From a checkpoint of a small transformer trained on Wikipedia.
Size: 22 layers, width 224, 4 heads of 64, MLP 896 tanh GELU, vocabulary 2451, 14.8M parameters.
Each number is 128 + 24 x the weight over the matrix's rms, rounded and kept within 0 to 255. Layers, rows and columns count from 0. Numbers have three digits each.

# layer 19 MLP down (transposed), 896x224, rms 0.323, rows 1-63, columns 112-223
135136122115153145119106125123074101134152125115149161127124131135132110131120147155129151135119125119086128140113136098157118122157148104145112136131102147148146099150167148095109112126117123144157145162166149112128111141121116117134110116134152089140116087138126125137153113082080135159101161145160098113141153104165137136118124166128
171117160126121103183103148142096133112110113138120112109129074157132145152162139150119131140111151153130141124095137135117129144112145193112131095128158133136139130087141137124138144117102163132125151155108125149147142124118080110133082134158178148197106123142160116122158125081114110094114167163139183080094125096120138097080140068156
094129129158139131162118123070103082113128106146119117101138110107105102136123187115144099152153135119089140136108124111119116156147109104087110124134112136144188148114115128134153110128130150123111145144133151096141140123117060157145150136137163079133159177137127132067125143119154129173118088127157156126104121164147122134126081138151
096120148146129120120138124134139123114139175143158112122112149146155135116157138118142130109106149129134136127140163133135151113116143148140089095129136129114141145112172106109173138110135128113163149137113150123126140133124127127131130127093154130152129112141106126161089127155088141146157135145112124113143094111082166093120120144163
156124135102153160137162095114109097164158096138137127131111120074142090138122064127124148094122135099121114136152100101135122163103154143169100126122129120125117121152120134138090158163169131145145099127177118180165181133107128138102116085124127115093106152107133130099116117125168096120134126162102142144143132137176095123152173151101
138143144143144136179109136153118141143121112115106172091146165154160097169150122149099127188132147157135116145123111106162106130129153131138127103106165107134174148099151138124153076119137122143146119159096140112124094149117079101128115159111138128106123114150125140107154156108142121104145130124129162116121136178132165140178166119111
117087158130132117107186134127143106105103097129124150135150162151082106115136145133076163108130129078113145137151163105137107109076082124130129123104130118081124146125139107137127169106110121108068147149160132103077110103176109126128137184154124143125117101121096104146170138100141176125129144134196112116115180142100110161108171096146
146133062153099111127089169151138128108179089103111120102132136165109122130106161106136155108124081130136129104155124094157139179134151156112153108116125119113147095136144144134102075135154100154142137121120130103111123122121151109140123127130117150116126122157130103101119121146142096141086127116138108088121173130109081167130162133105
111134143150147087118118104134137143111127100123157147127095116094119099111135107116139095154106129121160089135191140147088136091149149151127128094125142138143099129115106094117142144090139116116162169150097125114109096150139154072122173127112155118087135137138112032141132147132190126139106141132101106136152115100149113116167123121138
122093086130122096108180129099166140122139177094138130112127140126137105097105140126133141067133147159102094130102144151158132145140147163133136152090087141158068109115102099146108139114145127100103127126135136173105050147109061121163169119145097121159137101135133163082090141135107123155167095107123118142139146096116133128129133132154
145149106112122126111115130141108137106120160102148114133123135127132114149110138131158167124158104088145147174110184108161101149142126135114149135148115148151083145124138150128117139185131123079149176126149102139118126132123084160105092120109153115150149130107133121164104088113144120125160159142097163184130136138157107129069139131142
115104118112121116111130118132159092141127162153141126145154152145106138119141146119100130145098132142158136121097145137126116185148145138141171188129074119151099114107125133189144119094118145123120122136090102164120144187167134129155157147166157111200087127157165131085107133160099139119100132118141166144132184105127130142120155117129
129103146120088160139110132104160117166107139169171132175118159166090130131150126188130136144168149129120102128095106119097108130118178116147092076135163122128091178083155119151114137134129146150110134172144147152146140127166169119136107066127097126148126134111109100130109145097177111087139120099128112154174135160085133142131137098163
106109086155071073164157092164130107169104082139110087092117147151118115125131088111099066123113131064098090145123089171115136144159099141103103145088154171098138107181185106103084141153118129094137120123131139110113083141117163159105092184101161120116105151183152125136154165093175162169062135109106113082183134136107152153125116137146
129169129135130095116115129137123114111165086173133130127124122130158139157116106163144117154126097144163115125143137100098124109110157118138143138146133138134110084146149145109109134137142135147135149151095125112154093122104087135089102099129155171129106140137110138126069153110152112150102156147107108112157132134160096175133096160093
094126133135112130146122117089141112086128148155112105097164135142108124120170124139090182134173160074145118123142108155140127126148159115144133136133122153097142118117108134135131140157167172126137100138147138167125162112140143128122089088130150148174076151181102158141152118116149119133116115127128138141127148089135120121136137127130
111125116184117148116143111103144110149136121149143127144142133115075103121128161120114143094080165125172095097138092161082105080151131098114125110110105141113102148136162112124128082158118131129096125140140113126077137168137111125138134142112111131114092108130141101105123126089110144116114160144105151158127136114106142156147131162161
140159154150123124137102139103137105102077134135138111171133123135137159110154148136170190099131154117125120116106091130141129118134129149108161142147083129144141107134113083132128152165169125139154091114128084122181071157107114128131124120164169193085125137133169141172110086109116058092114129166119120110135111165123158172102090103127
087153103145187128127113100104163150091183127118112136112109122106117083126108141136082116085100145164134176169095093083118163127118097139095119160138153101084114125158108143154149109114120165133096115093120143136122134153168157162116138102120154160132117179134126155101093072140109191113138156133175134123116159148147127173121095150151
126107114129135158134113138121123152094103137118069089105133119149128125109089108132149129156121125061134149138114151083152143159123148137148146134106125134146169142140116094113114139160086122126178136066120103093127105158139196137144135126117149151092150145141158143100111111126131106116123087143114138081115143113176119109114114146100
126187133103137127130160151166127154133143116132141095121087131192104106130093128116115134130125107128120117125114127133174136105123139139124093149126154106105084140153136152092144122129107087125115140086141152155111118194116092159107148119129115125111090130103154170165158115145119095090139159142117146150120136111071093128117120159102
092160128176160086130110137131146109095126115142130103135127124155098129142149126130155069142167103075111124106157115106118157103140094095163125135159154106114154161109118118116151129112156075144109145099066129146164124129142138172108113191117156111108153118129152143144127133133147120124125135124146139111137067123157105121126164077119
122144105141164129066129126186123148153146134084112128149130101113142110154097126089114090135111143105090084111130135100116071124084149125185110133138139148163125167124117159151101128107128152126130136132147135103137131144077128105108149090101106126188170116116119070105111108096139120173166085104120138147099120121133156155117134126170
102140135115162125137107148100123157104141086147128136140151148121123146118161145086167111110130106141102137123114135114107117130136129113139157109160128135127109097115112164107156167111112122106139125135130155111104116137098111103127105114111112097154128096117105137142123114173183116096100140133132115071108078095115086148134101140133
127163160126134046128117131087118148130121140085173102142137122126109143200152102119157137139160155126129133151157107111126132130123160122114116148162120094096106168107133108148138085130116112109134100126159123093102116142112147098108123148139160085175152121131114108117135107121134150129107110125142112112129148139148137117141137135150
106115128135156149146098136089131157137120137143142132114136130138151111126076147102105133109127098115113109133130128161141132106123114106162137116138134129085140144098134140199155180089143091130141146161122092130130143131148088147116130115157118140144144127127081109155133111110133095151130136122107109146054096161104094126120101141111
141116134125138104108112160107125124116157110107141124144126099137097123138103113108137154128136115099156087175130139094120145125117113147111160120159140141119153148123137105081133095114158071137153159120138141137200124113114148102113124116116136138121136087127128122135100129108139111140097158151132093104150168131118120163110148149137
140149123140117117105157109138098130125142128130140171148148146116107130118115139106112139121140141143141102148114131115130104155139136116143132170126149132124127094101111140104097149120112104119091146103138103124124143142130134108089116139135115141081104143122109115123134142134152103158170188152156137098137108128147111152116126130124
136098127126124129123142131112137118106140110157128138150137144129126106117097128104091103147106151115115115131099165151077108112080150127125140168170112119112133148165137117106145157150147104162090148113187112093124148104153148113124134164136125129127109154107108133111169162140151153141133139164102134100155187143134142091156124148094
167147137129123120133120114115120086154151133122108108121137116089119136111121147149106091165134115149143088106161139105140151136115114133139146136152139161127122096147127146204105138125124106139129157139114119106136122145110143158100161145116144101144128140147115087115124119124134138125090132113102111138120117133153131150083129140144
095154124119098084154183106126106092135123123134105147123153144143140123117080098099167125104134113158120187144117107143152120123090140147118106153144117096147101123128097149137173127196092116103092126124151151131151120185075097151154114134146131118140117151132176145101187137108107167105139117094153115115140130141156127109139101113126
145059152117156160162150150110155126132106104093097118106113194144139153075180150139127100084165135161108148111178155109104131109144119096170154068122136146134119119086149112060109143097150085137104154115107126094092117130124133126105114127132137122124134108185139129123086093157135122101133122122141164131122136107163113133116153140108
106098098153112138120147086129132123121127137099132114128159126096110158142119137149128089098144103114165140146105127121135137119151152144132159134104125139159116139102124158160098135113127165115120098180119090118132162170134140125088152130157104121118127130146091140113079165137178109109113094083128145143154148124141110172143099166081
098114112109134143105139144101083104128067082114145123142128132119139152105118136127145105132100177169118088184061132088146119101175192102125130121144113096120122127161149136134144146141066142150103104160126127150176159104128128121110121111101073131120121129139118108115106118120157134091188130158171139095145138149124122129125142111124
136124123118136136132124113135125110133114134154130122106126121118131143102138099109149163140118139133112079134130132094121106145154140122108121109110136141109129138132136093098168110099138104133134122134104088171123126141130118105176110133118128116142126126143133132124129140126117135121133147113152114101143107124122132107107135125125
128115130115120072147119151130166159126089087105116103103146096142124095126081146118127112142144090112130132138145148135100112092158118122144145102143119189147161124120120146180134101139114145145165123104176097113135147154159141099103117090133113164195125173134127119136106147148132125138125174102147147148083144161103119079127120115121
130176163149147088162109112140147200159136098128084111154104113108101119142179141174128139036113146169194124154112136145093121074115108120126134135105104113142140129106134148099099170100136177124136155156150164104062143183101161108131163157120124136130130154119104107098122156102137151183108118105068146097170088089101121079115122156129
164156148127109124133103175130134155101155159135151123126161154131123082113158133157157106165159131102134086147127130125113149143103148108157111187155152153144143104123140143136144117138111136150171108137113138122131118146102096165162111124131173140132145139150124170112127128152128124137149099126154130126134107093160139123144124096130
089146112089119153142183150113136132131173136140116158125142154132144106147147121157165122141117171113112139155077128133083098186111107091120115174133098134164125127140121110118143132098112169130138082136145158117118121088164141147121145179147118127149117135148127137098113143140132141101130073153109113115142115157138147140111127144170
154131131139116165119149136129100133127155164127121123103144136106154169143120154144191129110115114147164172154129128118182171141138125166106167114108129114142141112147144157070080144153137110095156149106133100118119114099122085124132108117130096162098125151136101110113095089138130097125138099147112124100132164093122101154125122130126
114149154122124121136116115156130179119103167126143179143108114147122125148112168095124148175146157108117105154133120105112105127086146128150138100128151150138159129098130097142080165129108140138163125089148130088176118167169125100151201139142120118102111143123103124084124118150130142169139131156114115147167122121141128143146125126127
098125136095124105125113131125171152118157156116131119130122093119173140138069127195127137110103134127163150145141121136153136104091162135170155087136164067120175130167132120131106118165131102138154116129112121061124137120154112144126114105125146120131114111150104136086137150139138073112092128136142168118090128171157105126160173104156
138132121110126093116101109086113145136148129138104094159125136116140170176113133135131127075105124119105125136144146114137105143127115073133121104111137086164107110140143129157124104136106137094103158127142177139101150151119114101127123154105129141074152152125102152146115122125155116130115124068124102134163122093098129120117129149105
118135135096082153139116125186139096085143139112136119136135114118135139128149144157118117147209110152134134128088150167165135122110151147139079129120142096129075097110124122132169079139111134100106100111139161144109121125115103152168104097128118101131163186160123094159112089131147146089107150098168139114100125169143111164124145144146
157162176154136155135164131141123175141170132115104126127113118134141138123115128107113129188127123108141136169129110128140155127090157148151106128121149129139143144124142152153131102106136086063084162093100134144094138126169118152169156125172152122160108096158107116134137133105148134165174132136173084155108091149148158125131105113115
150131098126108153081126116132120088120128151134155087127144157112127130159174092124139129111133160183116119153119101187091134121129145102097158177099116090160137092141101133064115129077144133157147069153115146130114118140168134158121140119099143112119142159102125138121090140139104134172116106128058143098119149117081130137113106109159
125139119115076152173145122105135155112112132121112137156148119175122147160132103135143176140105131123155128135132119071121145145129157150140158104087149142147183190133130132105081127143103169121102135121135072099150152132172142100081117134137109137098135134129144091106078125109139119140119139072153125085120126147096112170135110115143
080115136126166100121131124140113096115116156166122143159115103149141089092159128091120119137152105110131087100166134137138143128103132099113126163129118136132101160153110112134138118094120118076125169094153112082109114113134125090121084136159114116122127109144144140124144105090118134123115118111148108122130115155095125129132106152140
107157149127087102115117141156112135127111160152109110097133144171109145142128135144105171142135139151087131079112102123154095135110135134156145135096128139119149144127146116181127097118112159139127124101158123104143093108136114133147170126151126117119117134090159119144166072119123100091177157139139139092089113160160133157108129131117
093131119130107125143151090141120136157078125126141136123103131110111091135118100152106156142174153133104104104136134123121129125145166116106125118101113154113107143124134159096167120154099097115165129164135102139125142071113123161139080172121105118169114115118137123117146153097099091166139097098124131098124129100100135138157134139145
131147168124114127138156109151124157163151120154144153157110176157130137117151120175114128116141138106111093164105179140142142143155114129122123150139113204154144119103112072136147124100121083118119135156119123184110117115120113105105167124139152138092120187095116178111144151114113086155098176118120146162130109134104141144138116178115
103124113161084121159129109123137157169141112149115128144117120110128086076141132138108156129132156136114160123087103112128108134099139147142115155103128135115116103159093125137173145107088121115133133182110171119165126118125096188120125079143112148147117159125154143131106149130097104130175139131134085076146127176125147110095121135139
191141142088107161144123138155177122132152131163148180153117103154083160105138122167109160163171126111149126112142161136148109146106143142141112161167148140122154098192167139103129169122115141117198134105125168113094129148162110126128122122115148115103151108126109103132101134093137098156119159129106150098112118070104129163097127158142
154137125122120091079127131112110158106098111100112141102147114142143120123112136121146138150161141114130129109135096131126147117131130127149093106147129082097121169099106103106176124103124148102160152125158161128121133132116136109109161171154130124127106088131112124154099109142113156109101111156134143089133142135115125143135135102120
146122154144134117119126123144138157129093136129137134146122134147121114159132166102143196136124108110150138122126095103137144119147132139108147135174147166120132136119120126133132114112132116123105174118114133124132091114165150149137140161154160151134126139110137117136129096145151125099134076174149148121136107172149108138097115179112
127114150091105127087134100107162114104086165152130130096136139081109142133086125121139131074142119107100140079185125170147163146152128116123129120172173101101108143117112109098099129113146088142083141130130134138145096137146185098095144129156158153118142128110141114130149126174100118112158117160098119149127076171102113138131167125139
129135139121156127156142146086144109168122161104131143170113138090148140135156146119109111095124086171170136113160132141103083112157112131157152131149093130139167141119175154174134116141114140131133138137118142114126123131091102102122159179157143125121173146165086152088133127125150089130108135110123114148148169105108143172162130170092
130147089123110129140107115113124065142176110137135098134123162070125114115127154089156135143148118163120166111158131140076131114122129151123133129176144135123108157119154092112135111131112101121109086158146120093164094083142067125138122171148117128168139131116119143099115133124177134135145138156174139148170123189126110106084165154149
114135117125129137107189123100105103083100141099145109106122124140142151101165112140137112157112127131130110166086130119102128097122170127145096123161119097133140129131121082115167076110116135159148152146104109119155146170109130131116136120144118102101104116152102133144126137098125137093087131155103152170113146130155136146118125180189
129106146150127158111119156150075173144101078062121113118070123178136144133117138119176143167177151146145127162105095112126129115155125152146111133119137114114133110140147139162115143137074096140127138101152159116087177178144130097140163125140089114147178137132090110132167139137124113123182126138114135144145170098113132163132071168127
172157153096142152124128160114076122103118134095143119100119106145143133119124092122116128128167083172118154111099099109136092108117104128119101100149144117102165137168152144151134145165099089101151099149113113102141132146124112082166161140112101155144131110109137130119150166163115098097123147108122102137127156137144154100111122155140
115151129130123110146121106141152132126138154112149175143115123128147091108138105117133140162155107140127110101146146120158121121144153124134133089128116125097130109131127124137125117123134108096111128153113134126140106079138140139175111126080164112130204095140130167118162132140098108117121119153134123110118145142135123106124140150099
129137113127184161161143162121136108146111090151096134135118160121128102145125129119164171109130127134114131162142119173072123130123130140128115112087103132107119160108099083126120125057150135109112131134119123139098100143126134104117110125141136115113132146143126115111100080129131133130103113119129171101201139139124151165133102096082
# layer 19 MLP up, 896x224, rms 0.289, rows 2-63, columns 112-223
122171120120103117095095158147055124192145155157144191093147103132098078114157123121140181172133138112080137127106116148095126123192129120142124161093110152147104117139123142178165122126137136120159133167119133151118120081113138147125097135137116135115128066113162083119142108149143140148138123131112116123117138145149131114147175127104
148159119142081147105154172110155108133130132164111142175149096126105145102151117150124109121083150174124113103118131163121106104138128129148113095165137124124130105137157095136152192138125121119101111117124158139086133141123112147119148175152160140111145119120104162141142137140128105087113124135103108148140093124108143127139118141131
099111155142158137090139085136138111122144164137155150113146116124150088118132109114132136116141113128142113120113129140122121155121128137153078097135141113109109123169154090125105100089098102113149158151125154116144160166123123109059144097109157114160120101135130143087171133105125156142138136092139155120107103111139098182097118119088
078105179154158130128095130151146098130133136125142141137118113189121125140103159110131136127121085099107149148122148124172114112167125163107089114135149105125170087119109133126112123140103134134090134130112135133113139092124154092129118142133139092131161106128164186143153124121127109141155114117165117129147131113134123127114127156128
106119158169167162125107111144085120102121061120141102152126111127130111192136163116132106165127127138105171147163103187136157155135125138083128127089131137116123126155161156143142182109123161137119104139113182140075187121151110169118127113134153110133124097133119151154135100143114129151130115134179115119140130096154142123089144165087
140149116113126131163109116081126143137144131149123122145156118132125144126107119112125117152120139159130094103108107151141136096142174084146122101181116145112141120163163163102123109152113136114156153132093126156162102111104166124123130103102141127119168137136169135106096114126158073098125102155108150153103118118124136131181122125142
126159154091134123135147081113109154121118137142132134149132146100143147166149113149077124142149202137152148146116135081115131112147132122080138104117123126148122122099149124136128193152093152138146122166166117143138153108132140139086176145120133116152117160108128103171161143091106138119162131100127154127149136132131111098120122108099
118126175158142154150114102181118079120163097097129142116096144126138191123134144161093100150172117136092130107137124101111138129145091100103109125154111110082110100078156145154143138151102120089130126140164147134082099135151140148106127132130147153125130127139152119125072118127093158157127135118147148122104125126113132138171144128117
091104124130085162136085140120112084139147115162062157116109125152120109142131134161126142153097087108112141126151085090135127102121163123083108128109136131096141107121168094135161152133109166111148135114144125127155141092126133124140100156128117092108131118155140132135120159102111140175154098174194131112098095155121136114146112169158
136122154128097136119103125121103116132120114106153109158113139096147146119146117151147129119136143130147130165134154130144107149135129127103157104142119151135098137098136136175124147164134079121133130117126144104117106117157112134087099142081118088143134147117143101109107125153122154135151114127111183171149138139114113141095151074125
159135119150109162144138171161148136132179144160096122143116105103131104133133152109152110108133104156104142144129065110095131132142104059111132063133096157171175143154106115083114106142128110117148127128115154111117091120140161119109126151127101113066130162127155109158138136104127098131127141102104093107105118113166164095153123121091
123185121092148086131120100124101134138118081142134188121116123136109142168072152109097184096111128111113161129133159100101105145132130158149127095170140107140100115098120153128099111133087088147157103126125104174144136109133131139124113116114087145113108108172120130120132093116107148139122130082097153129129170139156139141172103106179
100152092109115145127139109109119119128139119148135118123171134142164144164120133123117142136124146069075146116115112099142140137161094062118184136142148099126130109146147099124159132140136162126133134140140137181119131113116118153126122088134140112111122099088122125144107107157108133127138115163119110171159133108123117087172116127157
104103137119150132128120135116141071100170139157157107124123115139099088081136105160144138119136100144120113114168116114125154091147079166126126121119122114123169156135135123136145103136110104111114112113130134143151148112167135163123169142100108146113147116069148128087140138128139128122132091076150092092094140162060165113104108090102
087137086100085144114119116109141124140162147110087161168153126172106117107108144144113108162116147146125120148068099128183139130132120114087123110149176134126150123163169096130151137141113131128137164130112124123160095144126154093174148149126159150148156122169118103138089173151181144111168105134128128103125137078154127171145093202145
142101167124142141122162154162114121128104146077135131109139128143164125056144163091106121132121126136126089093127125090147167095077111148089146115117115132142129153138154123115117134118119141159105157127146122108135137163152152092134142175152122105107075130086166128139127130112141132132142095165129091173119147146086122129172135132134
135149146096161137136117090103128129118136118106135157150155112201160132117133088134145170158095125128156111085159114146138139111126132111116149145120117142105129109167145134115129105154112104144129096172096114111148120139131127120129075155141121138142087113122124149176124107163123132117123118155136156141085124148167112155108153134101
171128156157124132113134109107154148123107091137119110154119135108132140139123091110138142138125126089125114178113114122143141135135130170150144157087122171131091114122101136105167130147138146135161118115122113119118159124140146121133104144122158164118116140155170112133153169158160099109124172089127126141111109096166140073133101123107
103106110111132162111167139129116141146129155120096133145133104149106121106106136157107076156162138094122146107119157123110172140154139111111129140116116116162111091160107156074176120158087136157155147116155145143135112127135075131131149153150169109157141143095159152109171112105196111143112160152121115162113173125136121156155148154163
105118096148118142112123104082105141159104113128128144137112096153163174080146117155117153125118149077118147124133105112113152111151115108125129161114111132130122172134107068114099156108143143114123135135117138121135117124114147122147135058131133127155116084096142133094134177118096175162139123107144163159109132088148104124121125110147
157159137153126152132154145133142188112097126110058142152098133103086125120100154114100108117095141114110143135128109137113145119111129140098158111156102122117153100202145101080148117107178156134175122179146132077113136116124126140121159087118127168117135090112144111083112121134108102148080101119119136140171122130163107161085125130141
141139152100166092121132135098162136166135136096119128169154097148105118167146117129148118131148114170147121093101091108123124146158131136117091159115159160119104109144094130121177125088116149145138091138125108139121136165120133135112149097120110113091120164085141154137098146124143106139125110129129137067126154140123170157137128127121
116151168103107138135159168126156142115149157159167119160152117116142147156120142140130092178107137145069147113128126176122125101130130099105101123124126144100132116127129117121157149136154110114110150109089117136126122114120097137111115111142123129057102121159123145141163101143108069129117110155121106154124114115127119133130104108150
159150133082104127123074130131134130140117129122068134073157195127138117143167137136154173091124126092104151126141157142081170131070145139114174156102121104107101151143150127103127102130104116089113140110096102100151141140112146135104187154157149112137117138116123103144106160135124137137088139151118137143107140127110110108120143100092
151143120090135108128123124138132169065118134126131113115135131161120150123140137098118132133115138122113110120125126116132151138160103144156115173100170118099121113093125133128076130180099137145143142129131183138094131079168078111122131124111120123127132164129152133122127114164108134101121132110170154125153186119115158119140149109072
102153120111125113144087131135176126189120099152164128097099151125170166094125122125126176155119120137121135100169115140153115118154110159098079118115146124150132119191149141134086136131101118154180144156158088120121144165139138148109133129129162114159136115124131149131130104115099123146165088167121133154160118118099120123163128107123
117120157133130125110121081115167153131177108153095128144091106138143153108107120151182113142163121111108125075144118111134117146100144106123118082143157121123119132128151145122179134116122132127179148167165143125137125101121147158101099155129066132140168099157140165121143123123127089169135137168133113151152134104157116113125153114111
110093132107109135149117162133144092089103129111138124107144136110176122110110148169107135103169146095146131148108105120079132144096104118157144119123115141131136122134107087150148130131157139138106127132142179108095130138138126117151127114107102125161137139084110147120114094168101120115112166146110122108112108178128155105153127147121
153101133076124147135137120111119136140127135095128139151104133158107153093123126142171126141167054153117095126100153136174097077148148124150157149116122163074111174111101160108112087094163103118109149121106108140098118122116128136150125137160121127148157107130132068147108085116121091177095112179157132119153130133118163115135134075109
077144149140098092114099131083106149108120109130108138149158117093104101094093138123098159132143131151121172111083085135114119113099101170155137092094165103127106112117087154094155139143128078142125129111119138081146109109163126090135164116172112121152135130094094093127141140137146136155095160124134121177129128174134143162144133143107
139083116146199104096077127129127125137136076134127139083135051103113095118172136132099126139124121139151106144157096154130117132118134166107166106122139102175119149124127156162159124108123109133121147096151122090117110116106131092110176106121170107162174127114108129138111143133100161098089125146091140148167155115100139136129146143134
140088167151115076118078101149113160112142157095148163108154108143157132116092158118115129121119123152112146121175153122090138110170088142114109148144128172125098128145093168135115114127158164126161146109157157123167130104149117151129088147162132135069128144111116134111097123124104124100115143087134078105116128149099110143124081129129
150105141155164145101086196123119104169138156093149150129138096149145101138113152106124123142091142083164137093130158124135136138150117159097107131134126091130110119156152112106121106102144124133106180126129144120141121143105101116163096114154156138102143140118122144129124114105115136156133087136126117124132153083107119149116142139135
135165120106123087092103123128103147122102148139088100147104091094118149127121126129127183116119106091095080134151092138111069165160105122135115158137102099117087098143125111123131102115115115164109139152122121124082180148130137126129130107140136123157129181116143100136138148113135111116107123125122123130150127110118123140137122091137
134150078167135142130125101117152114169102121155084126124152101107062102114166121103133149124125159115132133106125127175125092137105117121161153125156117109108121133120147095134150136166163125122142141136159147126120083123091139125126148163144103140136108124141113105174114170079130156109122153119143107141111124120125140131127154081149
179150083103104154125109140103182165149133161146152165119108144098139151118148138141109133116134139140143129151084131086123116147137089137129092125167145121100176131126168110126089120131158123131148117104127131094135162144123117110130096186138101137085105152092199114088133103103103165126132107112108104071140145155137149136124108169113
109105094159117136116113139130153155163122134107126137111116137155115143083142118126102130179117135113133101109106173156153174130147155136111108119127149136141125176138111080102181099089097097112140126171102155125153098123072153107156102101118121138130122127114130101153152148154180151109156124137128132093112161147134122122103134130100
148145108156121117139125103094133180147133158126175117109140136146132172138133109094142139121142142153146145138110116090146125138155136129129137127127138128150080144113148130144143097097111093096147116100168131121132121104148098110148124094121107146137133123101090077116088157161123140142104118166114140144099128097191143111128138185104
105173157099138100149089105128127130126147152124123121139111085126135144187126126136101099134081161136085098140154110147120103104090119107143121144121133169131103151082143124189095112125145132143123125095143129117095131078117175099098135126130167140152105129150138146116133190109147143149144108078093155139149108120140128128114148075127
134111116132132150147121100116145169091150187121117111116101092094131130092125116118117112104109146120144085117125084116126134119104120122134180145137109120081119120150106137135071084110163125126138109119115131131137144114197112101140168147135056119111145128111104149146160142209150104159100099170112118186142169130118183134127126113078
108090078159117148133116126127101141115154097127123076138132127125157148129126143092118134103139096135155104117143149103118092132145110106163093165101090131143122122134147108156100126136130132132157142126139131122155096105141142145148114101146133128122137108153131079175158160130154125100172118170098163154108120124106084143113069188114
107150108130151136161148103140150138158095125126139092140133118141159085148136128124107147087152104113139093148143159082137160144154126117117144169091076114112156132121124146154122088170110146123115150133148116132110144172120146129119142111145149114118118133116137113109134105121073146140114130109166118154152107074127094125093149104159
116138143131119161113107131111160149130160123096139131100129150119149181064161126110146119169070105114089139154103108151102146116132089121097177134150126147118143122159146128105126100103141066081115124154121131117089125138134161118124159141142075134100106127120130141081098156149117129158118132101130157172124107118124159111128121204146
164108144166100137120143114180115135134124150113180133146176142151108126134112122125089123130169115114143133125120107133146111080086140120166124110110145061160093163104131157148138131089134161138137153132122148107131146156112131118148166099133143109125116135152109116113171190110129109128145083127140114175119165161110101122112144118097
138114154113127126105128138137141145153139158129134119127134098160147129117109135142130149113120132139122135092109154135119108128132109126142157142124127092097057167143142138136132166128114161117149131090153131151114155140188098164110121139155134111113115105195135081140154173145132108116116130126190123135158125127110142144070113132150
128118154077109109078163132128098155132129146109088165110106144136130118140143155158110155135088099124135138119119094174141113142129156161125119111102151149122174118100133138105141120126128106102051152130085141125097109092114122084079181101126142089115107074124124158119113123156132126129098136104130137120142124123101124166203137138096
128158126084148113176115173131134165102123151125118152117109123165116125091132147147144132123127144147132122118115129109165138120077117128142165138164142128140135108161185132100098139156123136121115133170126155138129134117149102130143121107104141137144120134104185102090097154133150111123119087112145151108102126159140138117117148121137
145142139097125181104139167152099134140131062118163082115104156130132106144136117130083116121128145144150124155123144169094075139141100123130126104147113140119077126105148122138162127113158132138084095095137125136112111100162149106104143165105073110169096111166095100101133138114127124144108122128155124126126132145106128114149097137189
118117133133153101133115126106118105132163123135130147070151113122157178123186128119136115134139115197104149121125122122142114145103063134119082140123176187102155156119142155145113127109110135146136089138133122118104131120148120123107129142111167108127113161161141175122180099140103115140151105125106113101083124121108126141146106098104
140132166159073147108137082129103134134154137143121114161106093149106127120099114099104152125112198141111115123137145115113136161130115098147133136161152118136117085143120150130177086163113119141156122131113126111155137115133109084130106125142156144134132144091123141114067162113169116203125090141156170105112180123187092147089139154153
097124120122109152184118134139077137083162170099144088108087101118134156174138186114144127150132131148176094115145111157165147104087121123097129158163129148110135151069164119100131138103124102158125118162110144153156132108110111112108123112090075128101103085156158111106149121107147129145103161140091156135154132126098098126139146093121
097139124103131167142108114171127146128171097134127166146115150085089125120134095129138157105096140105116118112149121172102164155132108155089128086123119132141131100198147114094120101179169114124134177152155135141137154077100139112143125160125070138128123153092134119112104141150124097121123120125141112107121125079134115120110110154169
123147101098123154180117106175087138138112093106139141157152121117131127144113128131106133145133126136114111113128123167128100116144127136115094119099153130154138133129114133149095102114131161158137169118160126121115133109167134108109135131115109098092155139204141138126142131152117079108129105089168136111158106129135101142128102121127
126075120131138151078126149097110130121152136085140115079145135155103120096112129134137137145090136128125121122132108095151129091140118144138101144115134136145167095168108113149100107132128151083129148148146147131126147115115103140132117146150095128104135114145117133149113144134094153103153117135099120121157118153136114108155124149096
132145130159155116109102108119143155162122133115087103074124076134157132151140122150150159100134156106186139093143110135122152150117135125144150135114140184105148131124171144123098109115147121113162139126112069133149132113115107122093098156141117119141157155116088096128102129103080124148124083100101136167164123161130161122135108131132
101104149138155141131114169100152137140128097168148157134142094129142119116123053114153136142137161050155106114144084147143084141160133145153116149142147140114096138129086138110145102129151117174139159114167163104094186138140134140098156124099142100077113156120151138157122119151073085139110091148172145146143114106143146111151135095118
123154124178117145096096166137087111083109134088120173117107139120150150111131111118113130153160117159156095142105080117099099141127135123106136142101139156136127137133103167115151144111114135138130135146128137110158131127097100081129110136108114126117106134118120121093152166069146143175140165131136159139118139130087116115100146121137
091141110186135136115151121111150133105193135194113131091111142134128098125161119104131114121122162137156123145142167122144138092130106133139116129175119124120125158086073128129154073133166162123143164175160117141130081128167124144118135109147093123115134129149165137135128101131120099091123128135105098117107092114122117166098116156184
150118172110132122132122124139117118151107137119100132133088156135109119123142106124104117157150103140097133131149135117152122137082129154097113089140122098094115180129158132133104117123183120150166140115141147179120130101110152075120119140148124094123113115133123089102127147099109146108146143164126118117159111108108094107154111171076
123132123097094118176131117132159125113146131170172148130135156133110108107117129143116160105138121117103155104122169116153108139130147138162124140138109157140134129139117120162117153178126109105156093159116123130111142172155172159090113138144157140097137148111105067141141165112131110109128139116108099096109142069138128118134105120139
111168113131124115088142123145101143125131108125135102135101153105136116143120116136134169114126145117156186158184120144148151095090093141111171097148163117126141124137134086140110123115127107123122098160140152092126135109144117126110145111146136126116076130118145111095126093121138098112098130113143120154112129138123143161156118090147
114137171146148113079078061134139104124121123153138091077097152099149107102090145113113118191154142174143142100113119161151171107141096161177115090135100147134132084137142159107134116106145135124102083123116148116130150102124134093123140129127159144109158127130154106106107134122085119110139129121130149124081124132087114090173119140130